config = dict(
    n_layer=11,
    d_model=256,
    n_head=2,
    n_kv_head=2,
    head_dim=128,
    d_mlp=1280,
    vocab_size=1616,
    activation='quick_gelu',
    norm='layernorm',
    norm_place='pre',
    norm_eps=1e-05,
    positions='learned+rope',
    rope_base=10000.0,
    rope_fraction=1.0,
    qk_norm=False,
    attn_scale=0.0884,
    bias='none',
    tie_embeddings=False,
    parallel_block=False,
    init='uniform',
    init_std_qkv=0.0274,
    init_std_o=0.0,
    init_std_up=0.0274,
    init_std_down=0.0,
    init_mimetic=0.5,
    optimizer='cautious_adamw',
    lr=0.000993,
    beta1=0.9,
    beta2=0.95,
    weight_decay=0.47,
    lr_head=0.00983,
    grad_clip=1.0,
    warmup_steps=252,
    schedule='wsd',
    decay_fraction=0.899,
    decay_shape='linear',
    final_lr_fraction=0.0,
    batch_tokens=65536,
    seq_len=384,
    doc_mask=True,
    train_tokens=374600000,
    steps=5716,
    dataset='wikipedia_en',
)
Each number is 500 + 25 x the weight over its row's rms, rounded and kept within 0 to 999. Layers, rows and columns count from 0. Numbers have three digits each. The size before them is the row's rms in percent of the matrix's.

# up: layer 7 MLP up, 1280x256, rms 0.0418, rows 184-230, columns 0-63
# down: layer 7 MLP down (transposed), 1280x256, rms 0.0369, rows 184-229, columns 0-63
up184 107:520525493436482524499532479505470480529491515500480530498486468476456527500481485529526492504506489522517498493486571483508499483527475533490526495535456501537537468488489484460528518496502495
down184 114:521507494490517527539524467506495537524481553518517511493500555485424481484485493506521530541482512483515478456491503467490507503510518556529451517540493500495536509468484506491501463536494489
up185 101:498507497491484499524499539543497512466498462469495478463482465454465529499524450445505490545502479474510465508478504489526521486497493523550486528540478497500489459512492464456455469504543502
down185 096:468437521539508493459505531485504493510492480513464522492494489456533471481487499496542541483488522463512520462496517497501440547527518487467496471480492528467508496529514504498449506516512501
up186 102:483510472513521505487503502522481517500542480539499520463521482468492472503491546491473528514490470499500467512523508462495484493531531495525476521541467516498514487446497517469526519501488470
down186 103:467471503519495460477519501485493472531464584508505519482526513425486517529488463501492498508487510536520528494495514545507472484480478483558487451486482498501490436471540491520551498528537509
up187 098:507514502499479504459521517477514490552485532473511494522518493472471525486454518461502540494480511500474477487464558486509497463516539448517459505579456471540515535489489487501501553500517516
down187 106:522491539520484482518502501529523497487502484514516495516510502487436523512524486492506507488498538462518497475485485489478497499578582536519502528502501511495539538467516543526504526483510536
up188 101:540540518508522518503525505456462492517490484478509496464523483456488530516512486496478518458481481485506527493485553508508475544491516469478455506494473498512472526527500506491510539511487500
down188 096:500477543509475503456530531516509545505517510535494509521478484508471490480508501510490438516528505528504474527518481489527535467536481478499499494537511491433499503457460504525486459551463532
up189 108:530501474511467502519537479504557500561532478504511484493567473507503543497515503526470512480526496480448544473538450525463510517511508482531524491546510465499529488481510488510456514511512500
down189 101:476490542546479512548469552461497523499539493467458486483487487487448485490472532503563501509506485511489514489496501493508504527512510524463492472511508531503487521512477512489505497522438480
up190 110:475484492489554472532521521513538485497542483470517494471522514500463505483467545508499493527517464497458513481499488516463509535514485560496476512478498461521557519507454537492500485518523474
down190 108:563511481543483487494501522515463495531478534491489524535479478481492487492522549435498494506495507528535504499504538488465496441479458517528451531552495533479520512464490505495481504485493521
up191 090:494506525529499504529552498522487516474511469500510481477542499499486499451492496500505503472498493482465494508511458449493477504542484485503497491486448464529480478511475528480500506500523494
down191 093:513510469518483477482499463496495505490446520507518495557495484490503498540501482523534507511506530488494506494554518520554526498519511511487521520469509542493468491503466486574484508556500504
up192 096:489479486508502494521460464488545505516556476482469499491533491506458523495471504513509511524469470518504508495503455502460509546491486475512527526540501491501532494449527519487479488510528509
down192 098:476509482470481497523515529492529488504459512518501499460455455482474440465479552492522482510536530482523506513464496556508502511521503447540471496439532504525497519507501493528517503492530503
up193 094:511529484499502533497490482485514503514476504530467489498504490479513509480503471484503523504458477518454540505478524516490470534493523528473506528550448483542533521500484493502521525486521506
down193 093:498451519507473436567501555508474493528545491520526468520533521444444469507532518503481494480515500468502479481491476497490501467477487528507478506506511484480519476512515460498512479485487530
up194 096:469496479439519440525519500491539540484501497481506506481495516505508476479490526481542498533519470529501463486480510487474499469543473480482518539494479503493508502509560499483485535477538478
down194 098:521535525523510513466509493532466442486484489506484514495524462528521490461538484501472465477444496463512514539520522530516449530460507505527522483477554517476517483504509480517497460383515489
up195 103:525534497506490517489516474508523517527478508517523532487488438468497502480490483469520464495491490489495525505457501527511468532502510496499470480514453476481507516493527494499456473509524486
down195 102:520486510454507511545520521472431486448503487504462519544517512518504484490489504498491501519491502460518464527503472483536486485556511524502525530462465523499489523501496494510486501425504519
up196 103:497492507455569465502505499497528520528482489463516519438512479527446473503480525498501534507492482497478491477502460487492474523479523493485489492509488536544540469524507538502515485505501488
down196 101:569487510490472477529483484477469495512483475497499496523481481462455506487509506523464472512513455470488474516527547475462462481469475480502469492480497467478464480514476495482510544536526565
up197 105:528478461495498489514511505496519486513492503507519496414506519524496488475511521526452471537512487491533502448499491486467515512521493491491501515486457499452527501474502476506507515504509471
down197 103:507510540516508483492466499555501508545524498506477475508494434507495513540487501510513494477469488501508483512506507512509495477516465476449506545479479552567521527494462517478537490510469521
up198 096:559503510456459488510487543535478521498521502455474496502484507493486502510509484527487515504494494444493514535477502467514531505518485536460491519525479530471493534495500482496474528496502540
down198 104:484521460512515512499486503514542483505478487524508535465506494462524480518534505544517560485497492481468450567542491472463441501536449479551467498472482474520512491487474499504535528420496527
up199 093:516500459504467505540575492572516476521451507500516538454508436488484541498476486491481480493525535463518485506494524482534498481555516535524475499529487499506496497484508519541463484484503448
down199 096:481486472530516502510495454513508491541511502519471520471498518525446495509477502507510503521480451499532535454440510507504467544471472486418467489510546508482506577511502479480507526532484512
up200 101:517507489503486448491473481505502457512522448490498465534495497485504535527493476475524479494509478489467496482471492510502499507485510506496532522572466527502522505504517549478568509530498487
down200 100:530511475532513544500508485474488528515483529524504527467449478462505514522545530510419537522490490533488521516531483480534462523534520497487529528461500490520488505495492469513491471478521508
up201 100:498532492468472523501541513496517530478483511517500556527519484512499501515511461516470499526479476486521537485471496497522548526502501527487493517526492467543490485505514533448511497511459458
down201 094:487479476496505466517445501491531514496548469484449522507491521523445532470470520518515500489493522506498502479540495475516501518491492456471519522477481517487482528477525494497511491512511508
up202 098:531482516464530501474541482452486474468529527481448532530513503501484513484447533473489526500514471495509470527488495466482498478477535481517552492578512494551546491509484534506516551551495500
down202 100:461505536511514530460510503502511494503501530523540478479505516507488497526510467465418479484468498481487481576557525501481484496517485477487460513490515497507509464462462453493444470470483438
up203 098:514502528478495481472506471565515469498523530454521493461484519501512535512508524457529481436485499511511495499505449493521510539477503515506499511459497511496475493465503491482564483504494482
down203 096:510477536482496516560516489465480520510563518508546450490515495487496458483517483522510477472510501470530513500478521536515543528520486501497526511516493484506541487483505473521470522564503487
up204 097:496475457501450518536498457503501492498554527502493516462544462497497523493468522530491498505497516423473520481515514528466505497451504498481531575530539467531517489486474528497524515508504482
down204 096:496522468457515499462493488473485444480469516502429485519488467476505507518499475474458571494488554501538553501506532485486489515504467505492492535474534479547489513502489493514554478536484479
up205 085:534486517467505513498496444510536455535499488548494521530488507462504515493499501501482494482458504483520464492496527515473489543543482511503517483486481521556495515520473563464431504518482560
down205 087:470483489527536491523517504484503515491524498485542507488503472523494508437519525549477507511503526488492548515492507509538514427491502488474504507487464480494557475476496486498496457468493444
up206 092:530467473515517491482513480530515462512554457501475478516531523517485509482468511472482524456520516475464512478504523476517435479523510522496494504504506499520483540470485468514530542504510494
down206 096:441522521511535535505495507475481496475515528515508496505517503528463516507527517491497440498540537501528498514507459531489523521498491498486519508530519502526497456494531495488478466470492475
up207 108:493519511531511460492466483499585533491461502491492491470495501506499531490482447454493475451483510489462498477489459455509542491538482484505495494511527466516487530477439534491486508516506548
down207 105:511491508483549458525518502519492498555497534461517513531471441480451512544492523489523518529477497524519479514476516498489532491496462496460503507468509529548491500528529517453502516524484525
up208 104:525543469521459510516490501495488530488466466504485503440481495464506524504470471537509458462484473512524516470492522432514516524491482526459501506482510486481490578503491520470550498527490495
down208 108:509541472524506548547538493476518476511489478531481507505509505539475484481461456488466528560485554500518492485535508518494516481514534534506532484505462448481503498469460447525499502504480520
up209 104:535512518526468482496486458519503485513493487449484498523499517479485462470503470503516463523536483522513501497491512501485509526489462447488505517540495500509485497480540503512508516521465544
down209 105:508475494478530546522505511492503510484500524552481485477519450532422502528494508509519554531499489507510445496508489485506514510508512473487507511537501485500497558514467478460529482578471470
up210 105:562466483460484490521510489515487476470522443526478513484519484476511529511524523490483476514509506482475527493488481519510508561531496484493558507552514488486511492485542497489494534520495501
down210 105:507515500491464487497524515495466519482452504472528540512483491504478484481488513493546513526518536509511506500518505476531502494431531475518475497480493501502492525489496525492524469513492526
up211 090:499485494430433513534500487523529455482509547489533481510523460491494513522503503516498478481494517453497529480520530545522508490461502478541512526496535520504500535522492482532519483530491466
down211 090:471507534519528464491488517470474509510507454517508517526487525472528517503514496486470496515463476570490482490476458516503526483516493520471497462483487498481492504461517473496573503387484520
up212 101:497508483500523502490521500512506451512562524493498512545555506521477511490489486481510499489502484492511461516494523508460467513505524510547485466552479481480515529529495522502455490505475472
down212 106:475491530490551490479501507512492461509527480493521492483501538506475491510461521504517548528511508496484492490499455505517493512504551457472519489499529518520553459476536498476542526482456501
up213 089:519475499476494492472488508502478500521561477518430479515514503468521466494496468524488520474453494474542512483514544515506535517517491512488526517502480496459512547545455484445484530504501500
down213 090:468500459501490494541450518495519519480477534499525513494499528470465510547501518479511522507511502479473490482477513454466482522497516492515452506527530464517467507459511523478520469554509542
up214 106:463472485478472501510445544464493517490487476493487505478534499480485478511499448545506487549463492520501523475510511508487494521529512523531543495486526513534534498477482465453483518508499468
down214 100:526483508453545492506460527521524489488490478506504522520509502521493485455509439499492525491463514509555484474496495472491514491533530498483504497510482509502467511492479574500504487509528554
up215 096:508497488474449477552502467565504476503503498512493482485499523504506488488517529513495497493468523527517479513490483485471498495508526516491526514553521479510466510468453485465495528499504456
down215 097:501472490486525508464483464492496538490468490515547507523542540526538546526469486491505555511524481516517501515533503520527502509531519491515489499513521497501473501499462495491500549377510521
up216 092:503504463529492533501475496505496500481485507453505508524507520520507495488468457499511505487523473500512507495506467467484509479473508490524480502499489509476480483498500479439429501498494517
down216 096:481469545527536482512511507532503504525514502461480518459515518472475473499502496566481511500456507510471497485466478510540494502480464496462505484509519490497509508510525532542508463509540474
up217 098:481498529492503461491485491522502490498504468496527519502485493498505495497482475487459476494533462526517498460512484487475559549473558480535505509512450523518520509539509477477437488515505481
down217 102:470514504490508522515511461495462509491498505508464509515500471490476502481476554493498497503495481487465493505531490502510512504528486541500522540473521524516469519486517460529580502538441547
up218 094:485531517501462542493495486489508514498460519506451529503512520473499483509498508467514492473507505459527488519498534481523500501494539473537508492511531571530474523445493493497499479510479497
down218 090:522476516516496508516492495531489539466524529513468517532515488527504572517493473497526503531488517537484529500498493453480510476505528519462476487559486458460502530497489548493538520475502513
up219 098:510511527547540488502467491511522452547466475511518489532510501509486509501487521470470476475502481473522522514477494523465530539492487501539482465519467541565525457513488495479444475493506518
down219 092:517495503498491529502495491488491507482483517523514488498508478507505516515485495465545504520497508493518517497495501546478469504476509438535475496477538513490487459482472514509576554529553499
up220 100:519510472483506430504528488516457509500499499511511492483512477496493507501500516549514495467479465514495498496477468446515511522497518472519500516474506514512516518474542490482518504494473480
down220 109:483465498479507512518523508514474457525491494527504479536547467462475528487508515472482489467526504483476475521473526542502486506439489516528488472550515500516509489488509500473521521505535472
up221 101:488479545499503479507444490513473509524509491461471566493497513445464510463461504449479513482509525448494507514505543480472506525467512505544522517517430509464553470519493477541511550526511513
down221 101:496531480505489462527530473504501539493511505517507471495552522467549526497533488496527503510530498525473505490495492526518478526498501470461497549521491467536518528484497485526464524415489492
up222 104:494491501526515461491522502510552435500503520476479498531539457485496497493460507551456528518465473506472508478503535485516510502453519510504534467514517502534510458497502484532457501526478497
down222 094:556487464463476447546511507561540477458486502496532492490482511472480518525501507495514523509505502499538509515505475483480508508476515485539506505510462531539516483513509491472533494493523507
up223 100:500486474478468490541503487523531477491466557484495553508511534474500495480494493496486468479501490454517490496486473474496542487504484495536497485569515477528589522470481469474498471517516482
down223 098:472510470541452523492506488543509498502493502470493477489487474554500470499525531514496488490490534483507479501511492500491495502474512474533493539485498492458526509478518507502495500414508558
up224 098:499509475508489474495477478484512497508490494485481505507491549524478540466475493482512551478473483504516545486431478510503485497496532504459519543500531476531540522458505492531496457519493542
down224 092:500519475487463499471488529549494515488570521516512509496506466510523488513481560469533509502481485492479468539540465488452536487490461530496486488487490511477496507551520499500480521376512504
up225 099:514532498492513502519489478536489456499553500481474540498500504501520492447463463476496536461494468487512496523459519480537525510506497476485483512517529519509504496495481515518532519496453488
down225 103:506447504502466504521504526478457507501492523463561529512464498479490542499477526498577554506489520497503504498464462511535501499494498517524477464509470511499547500447500482482540511424503511
up226 102:513508500511493488511474542524467529489473522503539514507510491472474484518485503502521512459537530481536497490499504469445498496527462480502516479490507540536519488500430525518493506494499492
down226 103:528507520535510471474535495452455419470529478500486461541522478525533533553510473508497563467465509494470471498504501521505567519492499506494486479545519541482462487507514534481507464486480491
up227 098:544519524496475497538511466496504482556491491461516499451488467487458470484520514476478455483537501488494523465494518501485515535528502511527472502558454474511516506447451526497502580498516475
down227 103:466511510473486482527509520513527491503509508487491510482510557498497424506470480513486479495508505536513497432531493506477466545488525494462497499473493514509514548472499465515471470455497489
up228 100:513529479518527509496510482518502507518514457461506520468519508491504474420479490531468535471464505515486532465485526503527482497480528468502495478560474527544503524503529533519541548512454492
down228 096:463519502467523501520483470516504486483440521532483511509501510540502540492488486466512534478522473533551494480487533543512534496499488488496509536513501506458477496499486513465498492494505543
up229 093:531569479507510491543504433538532484460522524507473523478500483477486487494461524460498540484484476472518514507509501514480517519523479496506537481522512515508505472443488490539499527499518478
down229 093:491496508502470506445489522510482547500525496491498477528533479545549510460507477507460503494470506487439454448519501478504514495502529504486513493501482514469466495522513485477479483609499477
up230 107:561524512452499507527539520491501528478499479473506497523503534472494532467506498513495525489513498439504545479514498488431521505538512486511495459473505482505540513497508492507533514505468509